Part of a small language model's weights.
Size: 8 layers, width 256, 4 heads of 64, 9.44M parameters.
Training: a variant of SOAP for these matrices, 410M tokens, 6260 steps.
Each number is 50 + 12 x the weight over the matrix's rms, rounded and kept within 0 to 99. Layers, rows and columns count from 0.

# v: layer 3 attention value, 256x256, rms 0.114, rows 47-63, columns 128-255
# o: layer 3 attention output (transposed), 256x256, rms 0.1, rows 47-63, columns 128-255
# q: layer 3 attention query, 256x256, rms 0.0999, rows 64-73, columns 128-255
# k: layer 3 attention key, 256x256, rms 0.0997, rows 64-73, columns 128-255
v47:65 51 54 53 43 34 68 55 66 32 50 53 36 50 59 69 57 59 31 42 39 37 40 44 67 72 41 60 61 58 63 54 37 37 51 64 51 44 32 53 48 51 63 55 35 43 25 29 64 41 37 56 55 47 44 60 54 52 44 44 52 61 32 43 50 33 52 58 72 56 44 39 45 45 49 45 56 55 38 46 63 50 51 43 60 49 35 63 23 45 29 59 44 52 36 55 54 72 37 70 53 47 59 39 60 44 38 47 71 50 64 51 53 61 55 38 59 59 48 52 61 44 25 45 48 46 60 45
o47:46 42 42 47 58 84 49 31 75 47 30 40 60 24 57 47 59 44 53 56 33 48 44 55 52 23 37 65 51 50 57 35 93 42 06 36 37 49 49 62 51 43 66 72 38 43 58 50 67 36 41 56 47 37 42 66 43 60 37 48 55 48 63 61 43 51 47 68 54 54 68 63 55 70 55 68 35 43 49 62 53 57 37 58 65 58 33 46 63 63 27 60 57 55 54 63 47 38 36 56 28 62 51 17 63 46 44 54 45 36 47 41 52 51 50 37 39 31 20 46 39 58 63 53 41 31 59 40
v48:38 51 64 62 56 53 41 38 50 62 84 47 61 42 71 59 63 47 39 58 47 28 35 27 54 56 58 44 59 63 37 57 46 50 40 67 61 27 37 40 48 41 41 62 51 33 44 54 37 42 61 28 45 48 53 43 70 63 40 48 70 40 49 56 64 62 32 39 56 31 61 37 47 57 49 55 42 24 59 56 51 51 24 34 48 47 48 34 47 60 37 58 38 54 35 69 48 39 60 39 47 52 54 48 62 48 52 41 45 44 46 58 45 60 31 45 50 42 36 35 35 64 45 41 38 35 37 51
o48:52 29 51 58 54 10 52 36 47 65 35 51 55 50 55 47 59 49 38 62 45 45 79 64 74 69 83 39 59 54 46 41 65 41 58 62 40 59 42 56 68 53 61 54 61 60 63 62 54 36 67 58 72 46 56 31 38 69 55 58 49 62 49 52 58 48 42 68 39 24 48 61 37 29 51 50 63 58 71 54 40 39 46 29 49 31 44 51 57 76 44 65 51 80 46 40 44 46 31 34 44 39 39 66 57 47 49 37 62 45 55 62 54 52 75 53 43 28 38 68 44 60 52 46 65 71 50 38
v49:56 62 36 51 49 65 54 49 72 42 39 49 47 44 56 35 56 75 39 45 41 59 69 64 73 49 66 67 40 59 37 44 48 26 37 53 57 62 22 69 40 52 42 44 22 55 36 52 31 43 46 30 33 53 43 32 60 28 58 53 54 36 50 48 56 54 31 45 26 60 67 47 56 48 58 84 36 52 57 49 38 46 41 60 37 54 67 45 60 45 60 42 64 50 45 60 38 73 44 56 42 40 61 56 49 37 60 45 75 43 33 58 50 59 25 36 59 43 41 50 60 63 54 59 54 46 61 52
o49:40 42 53 52 48 72 63 46 40 45 35 42 42 37 51 54 92 38 80 45 33 68 44 82 51 53 49 56 56 48 73 33 71 62 86 49 33 46 50 66 43 62 37 50 53 44 34 43 23 56 47 70 63 58 53 38 33 27 60 47 50 55 57 49 40 43 66 69 46 50 62 37 51 35 63 47 50 32 48 46 65 31 54 48 49 61 51 42 54 66 51 18 72 47 42 47 44 57 58 08 61 36 41 59 60 74 44 44 33 61 41 66 46 34 69 52 37 29 54 45 69 42 47 19 26 47 40 55
v50:66 62 38 41 41 60 39 56 43 28 68 45 57 70 35 47 44 52 38 36 38 40 46 42 58 43 49 48 61 51 65 52 71 62 53 42 53 56 32 48 56 36 44 69 51 49 47 40 40 60 45 50 51 39 66 54 42 66 64 55 38 67 47 44 55 58 42 56 35 52 56 39 49 66 25 52 62 48 42 62 52 58 54 44 43 41 42 40 63 45 53 59 51 75 47 39 39 45 45 50 68 50 36 34 61 41 61 29 44 58 74 47 33 68 36 39 58 38 31 39 51 28 51 54 58 49 46 41
o50:57 68 54 36 52 41 29 51 49 55 38 35 72 33 51 51 62 43 54 36 48 50 28 64 42 47 56 76 48 48 54 45 61 42 54 62 63 46 57 54 71 59 50 66 73 50 59 28 60 63 37 48 34 57 65 32 72 38 56 42 63 58 33 33 23 53 40 56 30 55 34 56 43 51 37 40 45 54 46 55 33 75 52 35 38 65 53 24 49 37 56 45 45 58 73 39 58 48 66 63 69 49 46 54 38 46 59 64 46 45 61 28 47 17 58 55 43 53 34 63 37 51 49 55 52 48 81 44
v51:44 40 45 50 47 53 52 38 54 43 39 56 57 57 66 69 49 49 64 47 60 40 31 49 32 59 44 49 43 51 45 59 49 49 60 59 47 55 58 61 53 53 37 40 25 53 66 61 60 45 40 45 36 36 54 38 46 45 43 59 63 54 59 62 47 34 63 56 42 30 48 66 32 58 62 59 36 43 37 69 41 47 63 45 33 60 70 28 42 33 51 45 38 40 48 35 66 54 56 57 53 54 62 63 71 43 40 52 52 66 56 42 47 45 42 47 58 46 48 65 50 35 34 41 35 62 46 40
o51:61 49 46 53 66 21 48 50 48 61 44 57 46 65 52 55 66 64 75 62 51 41 32 46 42 47 47 46 43 54 33 36 42 32 71 62 57 56 57 58 39 31 57 51 43 56 61 60 38 59 46 28 42 23 53 37 62 15 48 43 48 58 29 48 53 55 55 35 66 42 57 47 53 58 61 50 41 36 74 56 56 77 31 31 62 67 40 47 49 47 58 44 77 63 50 45 41 61 73 51 36 55 56 56 73 50 42 60 68 52 67 65 64 63 30 46 59 48 34 60 64 43 62 36 49 47 44 61
v52:45 25 52 33 54 37 36 47 47 52 64 36 56 34 56 26 53 42 40 57 36 40 58 60 28 51 37 50 47 55 49 52 43 50 26 57 40 49 61 30 54 49 53 41 38 56 51 46 49 74 22 47 59 36 63 51 37 61 73 50 56 47 63 49 77 53 53 55 67 38 29 57 37 56 55 56 61 45 46 41 61 54 64 45 61 31 46 58 27 49 55 51 26 31 55 36 61 58 54 35 55 65 58 38 59 39 33 45 70 38 38 41 30 52 46 38 61 49 33 56 35 37 42 40 39 61 40 62
o52:67 61 36 52 56 66 44 68 83 52 58 75 64 37 58 66 34 56 52 75 78 38 52 39 52 38 45 36 28 56 45 44 34 48 17 47 49 56 73 39 32 34 38 73 34 61 77 67 47 52 38 32 41 40 41 67 56 48 42 78 49 57 50 41 63 72 47 59 50 43 44 37 52 46 55 66 49 52 30 53 57 67 15 75 45 58 31 50 55 57 66 57 43 57 59 58 10 41 53 47 49 48 40 69 39 51 67 81 47 28 74 90 52 58 40 58 58 77 76 59 75 69 44 69 61 51 49 72
v53:56 54 33 50 68 71 59 53 58 64 44 52 53 71 47 55 58 55 45 43 61 26 48 48 38 54 54 41 45 45 57 45 26 55 66 38 60 74 57 55 51 75 53 42 42 33 55 39 45 45 55 56 47 50 52 54 56 35 24 51 50 55 34 58 44 47 38 51 63 57 48 51 57 52 50 31 46 46 48 56 53 35 52 43 45 60 61 43 58 51 29 60 47 43 46 50 57 52 54 48 34 39 59 44 41 61 41 42 61 35 54 70 10 32 49 25 50 50 30 64 64 56 52 59 55 60 60 43
o53:53 29 56 61 33 46 62 39 52 66 48 52 70 56 66 35 45 46 32 43 41 53 44 62 57 60 68 73 52 66 77 25 39 62 54 33 47 52 30 54 61 58 37 33 48 65 22 46 51 33 56 54 59 65 24 78 49 60 29 55 51 45 39 52 47 58 49 43 51 48 34 48 68 54 51 41 47 60 52 61 44 52 47 39 56 52 59 50 56 48 43 72 65 69 50 28 38 41 47 57 59 48 55 30 41 40 42 40 33 54 64 22 40 36 25 36 42 44 34 47 54 39 47 57 44 61 67 52
v54:64 45 40 23 49 58 26 39 54 69 47 37 47 69 52 42 53 25 52 59 28 53 36 54 28 29 21 51 62 52 46 49 54 52 43 57 43 38 35 66 42 53 24 55 73 42 41 46 66 52 48 49 59 58 48 51 63 48 45 55 36 57 56 42 52 53 55 36 46 50 30 74 51 55 51 69 59 62 50 65 65 60 52 41 54 42 43 51 69 28 32 42 59 66 47 47 64 43 48 59 48 52 58 52 47 63 40 55 44 43 38 58 36 61 50 48 58 47 48 49 59 67 21 57 66 51 34 47
o54:57 49 73 59 63 37 46 54 44 35 55 56 56 55 59 45 33 65 25 29 44 30 61 59 55 81 62 46 35 51 43 43 18 60 32 57 69 39 64 48 54 50 91 59 41 57 51 37 58 59 40 39 25 41 43 50 45 41 35 56 49 50 63 64 35 29 50 59 48 59 53 45 50 48 34 50 49 67 42 50 60 47 52 68 40 52 49 52 37 38 35 58 65 54 63 34 52 38 51 36 67 59 54 49 60 62 59 68 61 39 55 45 46 46 60 33 41 66 49 54 53 63 44 63 37 51 49 62
v55:59 54 25 59 53 52 73 61 61 54 36 37 49 38 58 70 43 35 45 50 59 60 43 47 30 50 44 38 59 52 72 29 58 53 62 57 56 56 40 54 59 45 43 43 39 37 38 48 47 52 40 19 44 59 47 63 37 61 57 53 37 50 58 39 36 60 55 40 25 35 54 69 20 59 29 51 53 34 32 54 56 48 42 35 49 44 46 58 65 39 58 56 68 52 61 39 52 61 44 60 53 50 49 55 47 44 60 53 47 63 57 51 42 43 69 41 41 61 65 57 53 56 57 50 37 26 63 77
o55:59 57 73 44 52 69 57 54 56 65 69 56 54 54 42 55 72 54 35 69 45 38 31 84 68 65 49 56 36 61 56 67 55 47 57 45 82 40 58 55 36 38 49 60 61 49 50 26 63 55 51 39 40 39 56 62 63 40 57 47 63 55 36 33 62 60 70 45 58 48 53 50 56 61 61 58 40 56 65 48 45 37 53 36 79 60 37 52 51 61 48 62 55 46 68 66 49 49 81 57 60 71 64 45 57 63 51 54 53 51 25 51 53 75 43 62 32 35 43 76 52 68 60 69 50 43 46 39
v56:58 36 50 46 53 41 66 55 75 64 55 30 47 44 26 29 68 49 39 52 46 46 82 50 77 47 48 66 48 73 43 28 51 40 55 50 43 61 33 49 39 48 50 39 59 49 44 63 44 65 48 40 54 44 51 65 36 51 51 71 60 46 53 29 49 41 58 63 46 60 22 34 38 54 63 52 42 65 36 61 40 30 56 60 30 43 41 52 45 55 54 46 37 50 44 65 72 51 53 49 61 54 66 55 55 56 39 44 31 31 48 41 41 36 57 58 48 44 42 50 16 45 22 63 56 55 48 61
o56:47 82 42 45 74 50 53 47 58 37 32 42 74 41 53 27 48 47 64 59 54 45 45 35 43 57 53 54 53 42 61 50 37 51 13 30 66 55 58 46 65 60 68 55 66 71 84 44 58 62 30 46 51 52 33 49 49 69 67 45 50 68 57 59 54 51 48 33 48 66 46 63 30 54 44 56 39 53 59 70 23 37 54 54 52 43 39 30 22 45 62 24 53 61 69 40 46 50 42 50 60 55 43 61 51 64 51 33 51 66 79 43 69 56 47 37 59 75 59 55 52 42 54 39 65 49 53 69
v57:48 42 45 53 40 36 46 50 59 61 65 54 60 65 44 48 46 36 44 72 56 61 58 64 76 69 64 61 27 52 35 45 43 61 47 58 52 70 66 51 27 33 42 49 53 46 27 52 36 37 26 36 76 54 53 72 45 28 53 62 67 34 48 42 60 60 67 58 45 36 36 54 45 43 45 52 28 57 53 52 36 48 58 53 38 46 35 66 26 48 57 46 57 48 23 53 46 41 32 64 66 44 53 51 48 34 50 55 53 59 47 54 46 77 51 23 71 59 48 65 53 34 59 56 58 32 40 48
o57:37 58 59 51 47 69 49 57 71 43 76 60 50 52 49 60 64 40 66 55 40 42 55 68 53 52 56 65 39 44 30 52 35 37 34 50 29 50 58 61 38 38 59 62 56 66 56 86 33 60 62 49 53 46 54 50 65 40 42 59 42 79 53 40 60 34 42 42 45 58 39 57 73 48 56 62 27 56 74 25 62 56 52 59 43 38 50 55 52 68 52 57 57 49 71 47 37 53 50 29 53 57 50 42 78 78 85 51 46 54 49 34 60 45 49 53 60 47 62 46 53 40 34 54 35 24 48 60
v58:65 43 40 34 39 48 51 62 52 63 49 52 72 63 34 45 41 61 48 43 52 46 67 38 54 52 53 35 77 41 48 64 55 43 60 42 40 62 50 45 49 44 51 67 71 40 43 48 32 37 48 62 28 05 50 32 53 41 53 70 42 49 67 37 56 62 59 60 54 64 32 61 56 48 53 57 53 46 41 71 52 42 54 36 65 50 28 48 44 44 50 53 44 32 40 68 68 47 40 62 59 60 58 65 52 46 55 53 32 53 40 50 30 41 62 49 53 64 41 24 57 56 32 51 60 28 52 51
o58:46 60 60 53 45 28 28 52 50 43 57 67 42 39 46 27 60 54 44 57 68 42 79 42 60 56 59 73 41 38 52 63 39 24 30 37 65 58 65 58 43 55 60 45 41 48 44 56 49 39 38 52 57 80 37 64 49 71 67 36 45 36 54 56 38 57 54 55 30 55 47 62 49 30 44 62 73 50 38 58 46 46 57 51 67 43 68 45 47 48 64 54 49 55 58 37 56 55 34 32 58 49 51 59 53 71 58 54 38 52 51 35 65 44 53 27 69 57 47 48 39 73 44 39 47 49 49 71
v59:63 43 39 40 42 56 49 38 51 40 40 51 60 81 52 31 77 69 35 35 68 51 38 52 61 44 46 67 49 58 68 51 60 34 53 53 54 59 41 35 39 54 57 71 43 55 36 58 35 48 72 64 40 54 46 63 59 41 64 42 44 54 53 48 60 58 66 53 50 27 36 39 45 52 72 43 41 49 54 47 61 43 67 61 54 36 42 47 27 58 62 73 50 25 64 75 42 56 53 51 57 81 31 59 53 44 51 61 33 55 49 53 49 68 38 52 69 47 51 46 52 48 40 38 49 46 54 48
o59:49 55 43 33 52 51 27 36 51 54 60 45 41 47 35 46 42 37 65 56 60 53 36 35 63 59 31 53 17 59 41 61 43 34 35 42 46 70 57 49 56 58 37 47 69 37 57 76 53 71 42 63 50 37 65 35 68 66 62 06 63 70 64 39 39 35 48 34 50 43 42 48 26 71 50 59 60 43 22 50 76 57 54 43 67 41 42 54 48 59 28 55 50 53 50 66 53 62 59 25 34 65 48 51 54 33 68 52 57 54 54 37 45 42 55 67 36 44 39 55 48 45 53 37 50 40 46 59
v60:55 59 62 63 35 42 44 52 58 45 50 48 43 51 48 66 51 46 34 48 65 55 58 60 39 50 63 41 65 50 44 63 65 48 66 39 53 44 29 61 29 51 56 56 60 48 50 66 63 42 41 55 53 57 44 50 48 78 60 48 80 64 43 42 52 39 67 43 69 31 44 38 37 41 47 51 55 50 38 62 66 42 49 68 41 45 33 54 56 50 40 35 47 51 48 75 49 43 35 48 36 66 56 50 63 48 35 38 54 72 41 54 30 40 66 47 56 23 46 49 70 60 45 59 60 45 49 52
o60:66 69 48 58 36 32 38 33 69 42 51 58 66 59 57 64 44 82 43 44 46 47 49 48 47 24 36 64 40 66 27 44 52 34 43 48 44 58 43 44 47 44 53 75 66 45 54 57 51 44 71 64 33 43 46 23 43 66 48 74 48 51 65 58 51 47 49 50 51 53 45 45 18 56 24 56 74 53 50 37 36 46 52 56 42 51 68 79 62 52 34 45 45 55 53 42 39 56 66 28 38 50 65 42 39 51 60 71 49 49 47 55 70 42 50 46 47 39 49 68 42 43 47 50 53 44 39 42
v61:72 46 39 77 57 35 47 43 60 59 38 49 57 45 43 44 34 81 64 73 40 55 40 37 36 68 58 41 58 49 54 41 71 39 52 39 43 41 46 40 47 67 53 59 51 52 65 82 49 51 60 57 53 56 43 49 49 58 68 57 46 31 37 44 45 50 55 50 44 60 66 39 46 72 37 74 47 58 54 40 44 45 58 51 50 59 41 35 55 45 45 60 65 57 55 65 56 51 45 56 60 48 61 34 55 50 58 50 63 47 56 52 46 47 38 57 32 34 55 59 47 59 63 50 53 59 41 58
o61:47 53 35 49 49 74 60 45 62 51 40 42 50 41 46 49 53 45 49 49 75 82 59 57 33 54 66 86 52 57 54 67 36 64 48 40 33 44 55 54 57 30 54 35 49 63 39 53 66 52 44 54 51 54 49 35 54 54 47 44 52 38 46 74 48 68 53 51 43 48 49 50 46 37 36 32 37 35 70 62 57 37 48 18 44 29 50 45 49 41 64 66 69 55 21 65 50 41 45 47 36 46 63 49 46 43 49 45 58 60 27 51 59 50 42 43 46 79 31 56 51 48 43 47 57 60 53 55
v62:56 52 45 56 66 59 35 43 50 45 57 51 69 53 57 38 43 59 55 60 53 44 32 54 41 54 47 47 68 62 48 54 60 45 53 46 59 37 53 60 48 54 66 42 54 41 52 60 57 42 58 51 18 58 59 56 57 37 45 50 53 59 28 45 61 45 52 57 55 44 40 28 54 43 64 48 48 55 36 30 55 70 43 44 46 52 58 57 43 37 48 50 64 59 34 38 40 42 51 57 54 35 47 50 54 29 18 56 66 58 33 52 28 47 35 35 51 41 45 36 56 54 39 42 41 49 51 35
o62:57 54 41 48 61 50 43 48 80 42 39 71 53 34 49 37 41 58 53 53 46 47 40 39 53 44 54 51 57 32 29 24 63 47 45 31 57 66 45 64 49 35 48 50 44 61 58 31 33 41 58 50 43 48 55 47 53 54 47 63 41 39 29 52 36 70 49 91 48 56 68 41 43 51 40 52 23 42 31 30 43 47 56 48 51 50 57 68 40 43 54 54 55 41 56 49 45 45 41 41 48 48 59 29 49 49 36 60 55 44 48 61 43 73 38 52 52 64 57 38 55 68 64 52 49 47 39 63
v63:42 23 41 29 34 63 38 56 55 31 56 34 58 70 39 64 49 51 47 53 69 61 32 37 56 41 46 42 25 67 52 58 61 46 38 51 41 29 69 51 46 56 33 56 54 53 29 46 30 36 49 66 38 56 45 33 39 45 49 74 32 43 44 48 34 57 46 39 43 30 55 51 57 54 36 55 37 56 40 59 80 53 41 53 43 47 51 46 62 33 52 48 41 37 36 45 42 47 53 46 56 35 42 75 36 30 77 48 58 39 48 40 58 27 62 46 52 58 46 36 34 54 54 46 58 51 56 61
o63:60 58 58 37 45 46 50 45 41 76 93 50 40 63 53 47 63 51 53 37 46 47 31 34 41 76 54 57 57 36 28 40 41 44 57 70 66 61 65 46 57 54 38 29 36 46 66 51 59 54 44 46 76 78 32 75 48 54 79 40 50 58 43 45 45 57 37 57 70 54 45 58 54 55 88 34 40 50 58 48 46 46 66 64 77 43 39 44 44 50 70 67 66 44 53 51 61 55 78 52 56 48 49 56 55 34 53 40 67 37 39 68 50 52 41 31 35 53 28 37 40 40 54 56 63 47 52 67
q64:66 49 38 57 43 50 66 53 46 52 32 27 76 52 56 47 55 71 65 44 31 44 26 72 27 58 34 63 70 54 46 41 19 48 54 41 71 54 48 43 52 51 66 59 53 69 65 40 44 42 70 75 53 59 47 67 54 70 77 49 51 68 34 74 45 14 55 20 48 71 53 59 63 29 56 59 40 67 39 67 36 46 49 51 49 56 50 64 43 43 46 33 57 49 44 62 51 56 53 39 67 39 54 54 22 27 42 38 47 14 66 41 62 62 81 62 50 55 41 53 51 37 59 50 66 52 38 33
k64:47 43 61 44 48 54 32 50 57 66 59 84 47 48 47 51 51 24 46 52 57 52 54 36 44 47 61 43 52 63 36 56 49 28 44 57 35 37 31 40 38 53 37 63 59 46 60 72 29 48 48 54 55 45 53 57 60 63 56 44 58 47 47 43 47 77 68 51 57 47 29 46 46 66 51 46 66 45 51 42 78 52 37 53 57 43 51 44 80 42 54 63 55 65 62 45 53 64 60 34 45 70 64 53 53 44 45 61 42 55 34 33 41 63 46 47 49 58 69 68 43 50 33 42 57 51 42 46
q65:62 36 57 41 45 55 59 37 59 57 39 52 60 72 65 49 62 43 60 55 78 48 54 33 65 49 52 41 48 29 49 57 49 62 49 48 52 57 51 44 50 64 65 63 49 28 58 49 43 65 60 39 72 35 35 36 42 45 35 44 38 51 50 59 35 41 46 37 50 59 40 59 60 64 37 44 45 75 52 46 51 51 40 49 49 41 28 66 40 66 43 53 67 52 57 37 50 34 54 58 50 40 47 35 50 37 55 43 49 45 64 37 34 55 58 53 51 49 47 74 51 53 62 53 42 63 47 57
k65:40 60 47 51 64 25 64 55 49 46 50 53 59 44 56 49 55 42 42 33 55 52 53 70 42 52 56 61 57 51 50 44 54 57 47 51 59 36 67 70 65 56 48 54 61 65 25 57 55 29 54 43 64 54 61 41 50 47 40 64 43 48 62 46 72 59 46 43 58 55 60 57 21 44 50 40 51 44 61 40 26 51 65 50 50 53 43 41 55 47 45 49 56 49 53 54 45 63 56 46 44 43 56 38 49 57 37 46 67 25 46 61 45 63 46 52 54 68 41 43 39 46 64 39 56 38 35 37
q66:37 57 34 58 35 66 43 28 46 68 58 27 58 67 45 65 61 55 62 39 55 67 20 60 63 70 51 45 54 44 53 33 36 56 78 55 50 55 55 48 45 60 53 68 62 57 40 37 52 51 43 36 48 55 45 42 45 38 52 39 36 59 50 63 41 14 54 43 20 54 65 47 65 55 58 45 38 64 65 49 59 32 49 39 50 41 59 65 58 51 21 40 66 37 64 63 60 57 40 31 59 34 48 31 31 30 45 31 44 30 43 37 41 52 62 60 38 67 64 67 65 22 73 56 51 64 38 19
k66:49 34 50 52 50 54 56 41 29 45 55 69 55 38 63 37 77 37 60 57 45 47 78 50 47 28 51 50 54 62 42 50 50 28 54 37 44 52 51 64 55 44 43 55 54 57 47 64 61 36 58 66 50 47 51 37 63 57 43 56 54 56 55 54 73 59 63 46 54 57 44 48 40 58 43 38 55 47 40 65 48 51 64 58 44 43 47 35 61 53 55 52 58 55 55 39 35 57 58 46 59 62 71 39 49 44 36 31 30 69 37 52 56 78 53 62 40 54 60 33 36 46 40 47 51 22 55 53
q67:21 35 44 40 49 46 59 35 47 41 44 68 50 42 48 50 34 57 62 65 64 56 55 49 51 58 78 42 51 44 69 31 35 44 63 27 60 45 41 64 29 70 61 41 50 59 42 45 33 62 49 75 78 69 72 42 64 54 37 57 39 50 70 38 61 38 36 46 48 41 83 49 53 35 37 44 61 60 40 22 34 56 61 50 46 63 52 43 47 52 51 29 58 60 64 29 70 57 52 46 54 36 17 53 55 64 59 30 40 32 39 36 58 59 75 49 57 56 62 47 58 32 19 41 45 74 36 57
k67:66 49 35 39 49 61 67 37 63 62 55 39 51 39 64 59 55 39 23 36 56 58 60 56 66 48 17 53 47 44 50 36 73 72 43 46 41 50 60 60 54 36 53 68 22 35 55 42 52 41 64 16 32 22 47 56 48 36 37 48 54 41 45 41 36 56 45 54 52 63 39 40 37 53 63 55 47 37 51 72 49 58 34 33 31 57 49 61 38 62 60 67 42 37 32 52 37 29 48 49 27 37 77 42 50 64 44 53 74 59 52 49 61 40 26 61 66 43 39 50 58 51 58 48 56 55 35 64
q68:52 47 42 51 39 53 47 47 45 58 44 39 52 54 69 46 55 61 82 54 38 48 32 62 41 57 44 49 56 79 50 27 51 62 60 59 46 61 46 41 56 60 48 61 61 63 64 49 59 44 71 36 46 47 50 50 52 46 79 40 41 61 36 85 38 33 53 39 21 35 31 65 60 37 72 49 43 46 33 33 37 30 29 57 51 58 21 62 43 54 62 41 57 64 69 37 57 57 40 59 49 55 68 36 34 33 24 64 64 35 48 54 58 65 52 63 69 49 79 49 43 59 57 57 51 60 47 47
k68:55 48 55 58 56 62 43 29 48 36 45 73 46 50 39 53 39 49 59 60 31 59 49 58 60 43 42 38 54 61 47 46 65 20 17 33 47 37 51 51 52 68 49 55 59 52 59 52 57 47 57 46 64 39 57 38 49 39 50 57 59 61 45 57 51 67 42 46 39 44 45 56 33 26 49 55 49 36 64 52 40 57 52 39 30 48 59 45 74 33 53 31 42 64 61 55 32 75 43 52 38 68 56 53 60 53 37 47 43 31 32 45 42 44 34 58 37 66 50 42 45 51 69 37 65 44 44 28
q69:19 56 59 52 52 45 82 49 51 19 64 46 38 63 42 27 18 46 47 37 54 48 43 52 59 48 52 67 40 72 55 66 58 57 47 44 42 46 48 42 37 53 32 46 54 67 72 30 54 62 61 63 36 60 60 48 58 50 41 46 59 38 33 56 53 56 42 45 41 44 60 53 45 31 56 46 71 44 56 46 56 59 63 40 45 39 33 46 48 38 59 47 48 56 59 20 74 59 46 50 36 41 60 60 70 55 71 62 48 43 36 62 58 56 55 48 29 77 54 37 63 50 44 50 40 70 42 63
k69:41 41 45 46 56 45 32 45 30 45 49 39 35 62 61 56 41 48 40 39 48 55 52 76 46 73 49 73 46 49 62 34 52 55 40 63 56 26 61 38 68 38 73 45 29 32 32 47 50 44 43 63 57 40 62 41 59 39 52 49 38 43 53 23 55 43 55 28 61 88 72 52 28 23 52 39 54 67 48 61 38 55 77 71 54 51 64 56 56 56 53 45 49 62 40 46 61 58 57 54 41 36 55 50 75 51 64 39 60 30 63 55 61 49 40 40 41 33 45 57 40 58 67 48 46 40 40 53
q70:57 38 34 59 49 60 50 46 52 38 41 12 47 47 75 55 55 49 65 71 48 48 51 76 40 52 46 26 33 44 53 67 47 48 57 56 69 59 60 38 51 56 59 58 45 29 32 60 49 57 25 54 50 34 42 71 50 61 62 47 39 53 48 24 48 48 43 40 44 58 83 45 55 37 49 56 39 34 69 43 46 39 48 35 32 63 35 47 62 57 67 54 47 43 50 65 30 64 50 54 45 34 52 60 47 73 39 45 55 49 69 48 34 33 81 59 53 56 59 48 31 58 68 59 64 40 37 46
k70:50 52 50 58 49 50 68 50 53 67 34 50 47 47 45 77 46 56 52 45 64 67 51 56 74 56 40 47 30 52 47 53 36 40 45 46 49 85 43 55 60 45 42 29 45 71 34 50 51 65 54 63 32 47 43 39 44 56 51 48 65 46 63 40 54 67 26 50 56 64 64 50 23 26 51 32 51 46 54 62 48 70 29 54 48 55 45 40 64 58 55 44 55 73 33 63 49 66 52 37 54 48 54 50 51 21 42 65 89 48 56 54 62 51 59 55 34 45 36 40 28 47 83 65 38 45 53 66
q71:53 46 60 43 79 31 43 49 45 55 48 55 47 43 49 58 37 49 59 64 57 56 63 49 61 56 58 33 38 57 71 46 63 58 54 73 56 40 41 35 49 47 38 49 54 62 45 50 34 42 65 69 55 66 37 67 60 66 41 49 65 30 45 52 38 44 31 32 48 55 42 46 65 53 43 43 41 59 50 39 63 43 20 44 49 73 43 56 35 49 49 35 57 53 53 48 46 36 47 53 51 48 60 79 54 25 50 62 59 54 48 43 40 42 52 73 49 72 76 57 52 64 45 66 54 58 42 70
k71:65 53 46 66 31 73 54 52 48 30 45 51 53 48 62 57 54 65 30 53 62 62 35 60 47 28 56 69 34 49 53 35 42 49 29 50 36 63 48 37 58 60 49 78 47 49 50 29 50 66 44 49 56 26 57 60 54 49 66 45 56 55 48 38 64 41 67 57 56 67 43 43 60 51 59 70 47 53 48 62 48 44 81 79 67 64 53 52 53 50 36 30 65 88 21 66 50 57 50 50 57 55 39 44 82 67 62 52 51 28 54 43 53 35 40 40 46 58 39 67 50 40 38 59 50 49 49 45
q72:50 57 20 54 69 60 49 67 53 70 57 12 48 55 61 61 56 58 54 48 58 45 57 40 54 45 41 42 51 60 49 44 38 46 55 37 45 53 40 78 23 48 68 51 43 38 69 51 35 37 36 34 53 40 25 47 38 39 55 44 55 42 60 42 87 62 34 70 39 49 40 58 58 75 36 44 49 47 38 38 47 50 58 27 38 46 41 43 72 57 57 53 51 50 55 44 47 47 43 44 66 60 23 55 26 35 47 45 50 53 57 44 55 69 41 54 62 40 57 84 36 67 61 52 42 28 52 39
k72:56 54 40 63 58 66 36 46 37 38 40 35 58 58 65 50 61 44 25 64 57 63 39 41 51 75 45 29 35 49 71 55 70 43 54 44 47 53 59 45 40 69 40 61 53 59 71 44 36 66 52 63 40 43 70 47 57 51 55 55 53 53 56 60 73 53 43 59 35 65 38 53 39 56 54 58 64 75 47 50 73 53 90 73 61 65 46 29 35 56 52 34 26 52 46 42 46 54 43 63 40 61 50 41 72 48 28 85 45 31 43 49 48 65 67 54 37 56 59 63 38 69 57 47 52 53 47 51
q73:41 76 54 54 56 48 49 21 56 46 61 42 70 56 49 37 46 72 44 33 64 78 53 31 59 34 56 61 53 54 22 49 44 53 57 29 55 56 38 42 59 51 40 43 56 39 35 61 56 59 50 31 44 61 57 38 61 32 29 57 51 38 49 43 40 61 56 29 55 21 31 38 60 56 61 67 41 41 76 35 51 55 54 62 44 41 50 41 71 57 64 34 59 55 61 45 69 62 43 51 57 49 62 55 51 46 52 21 59 61 61 67 61 62 45 46 43 48 50 39 51 51 45 54 44 55 46 63
k73:37 55 40 55 39 73 52 40 57 40 46 49 50 51 53 40 53 35 42 65 62 60 51 45 38 37 55 44 62 46 70 63 44 49 51 33 69 51 41 51 51 69 75 64 55 75 61 50 59 53 29 64 62 49 65 52 31 46 44 35 67 38 38 41 67 41 37 43 47 58 46 48 34 41 22 75 64 69 36 47 48 42 66 65 59 45 41 49 33 56 44 67 50 42 78 69 52 62 51 45 53 57 46 43 57 55 39 42 47 55 60 59 44 53 51 57 52 61 58 59 26 45 59 45 50 38 75 54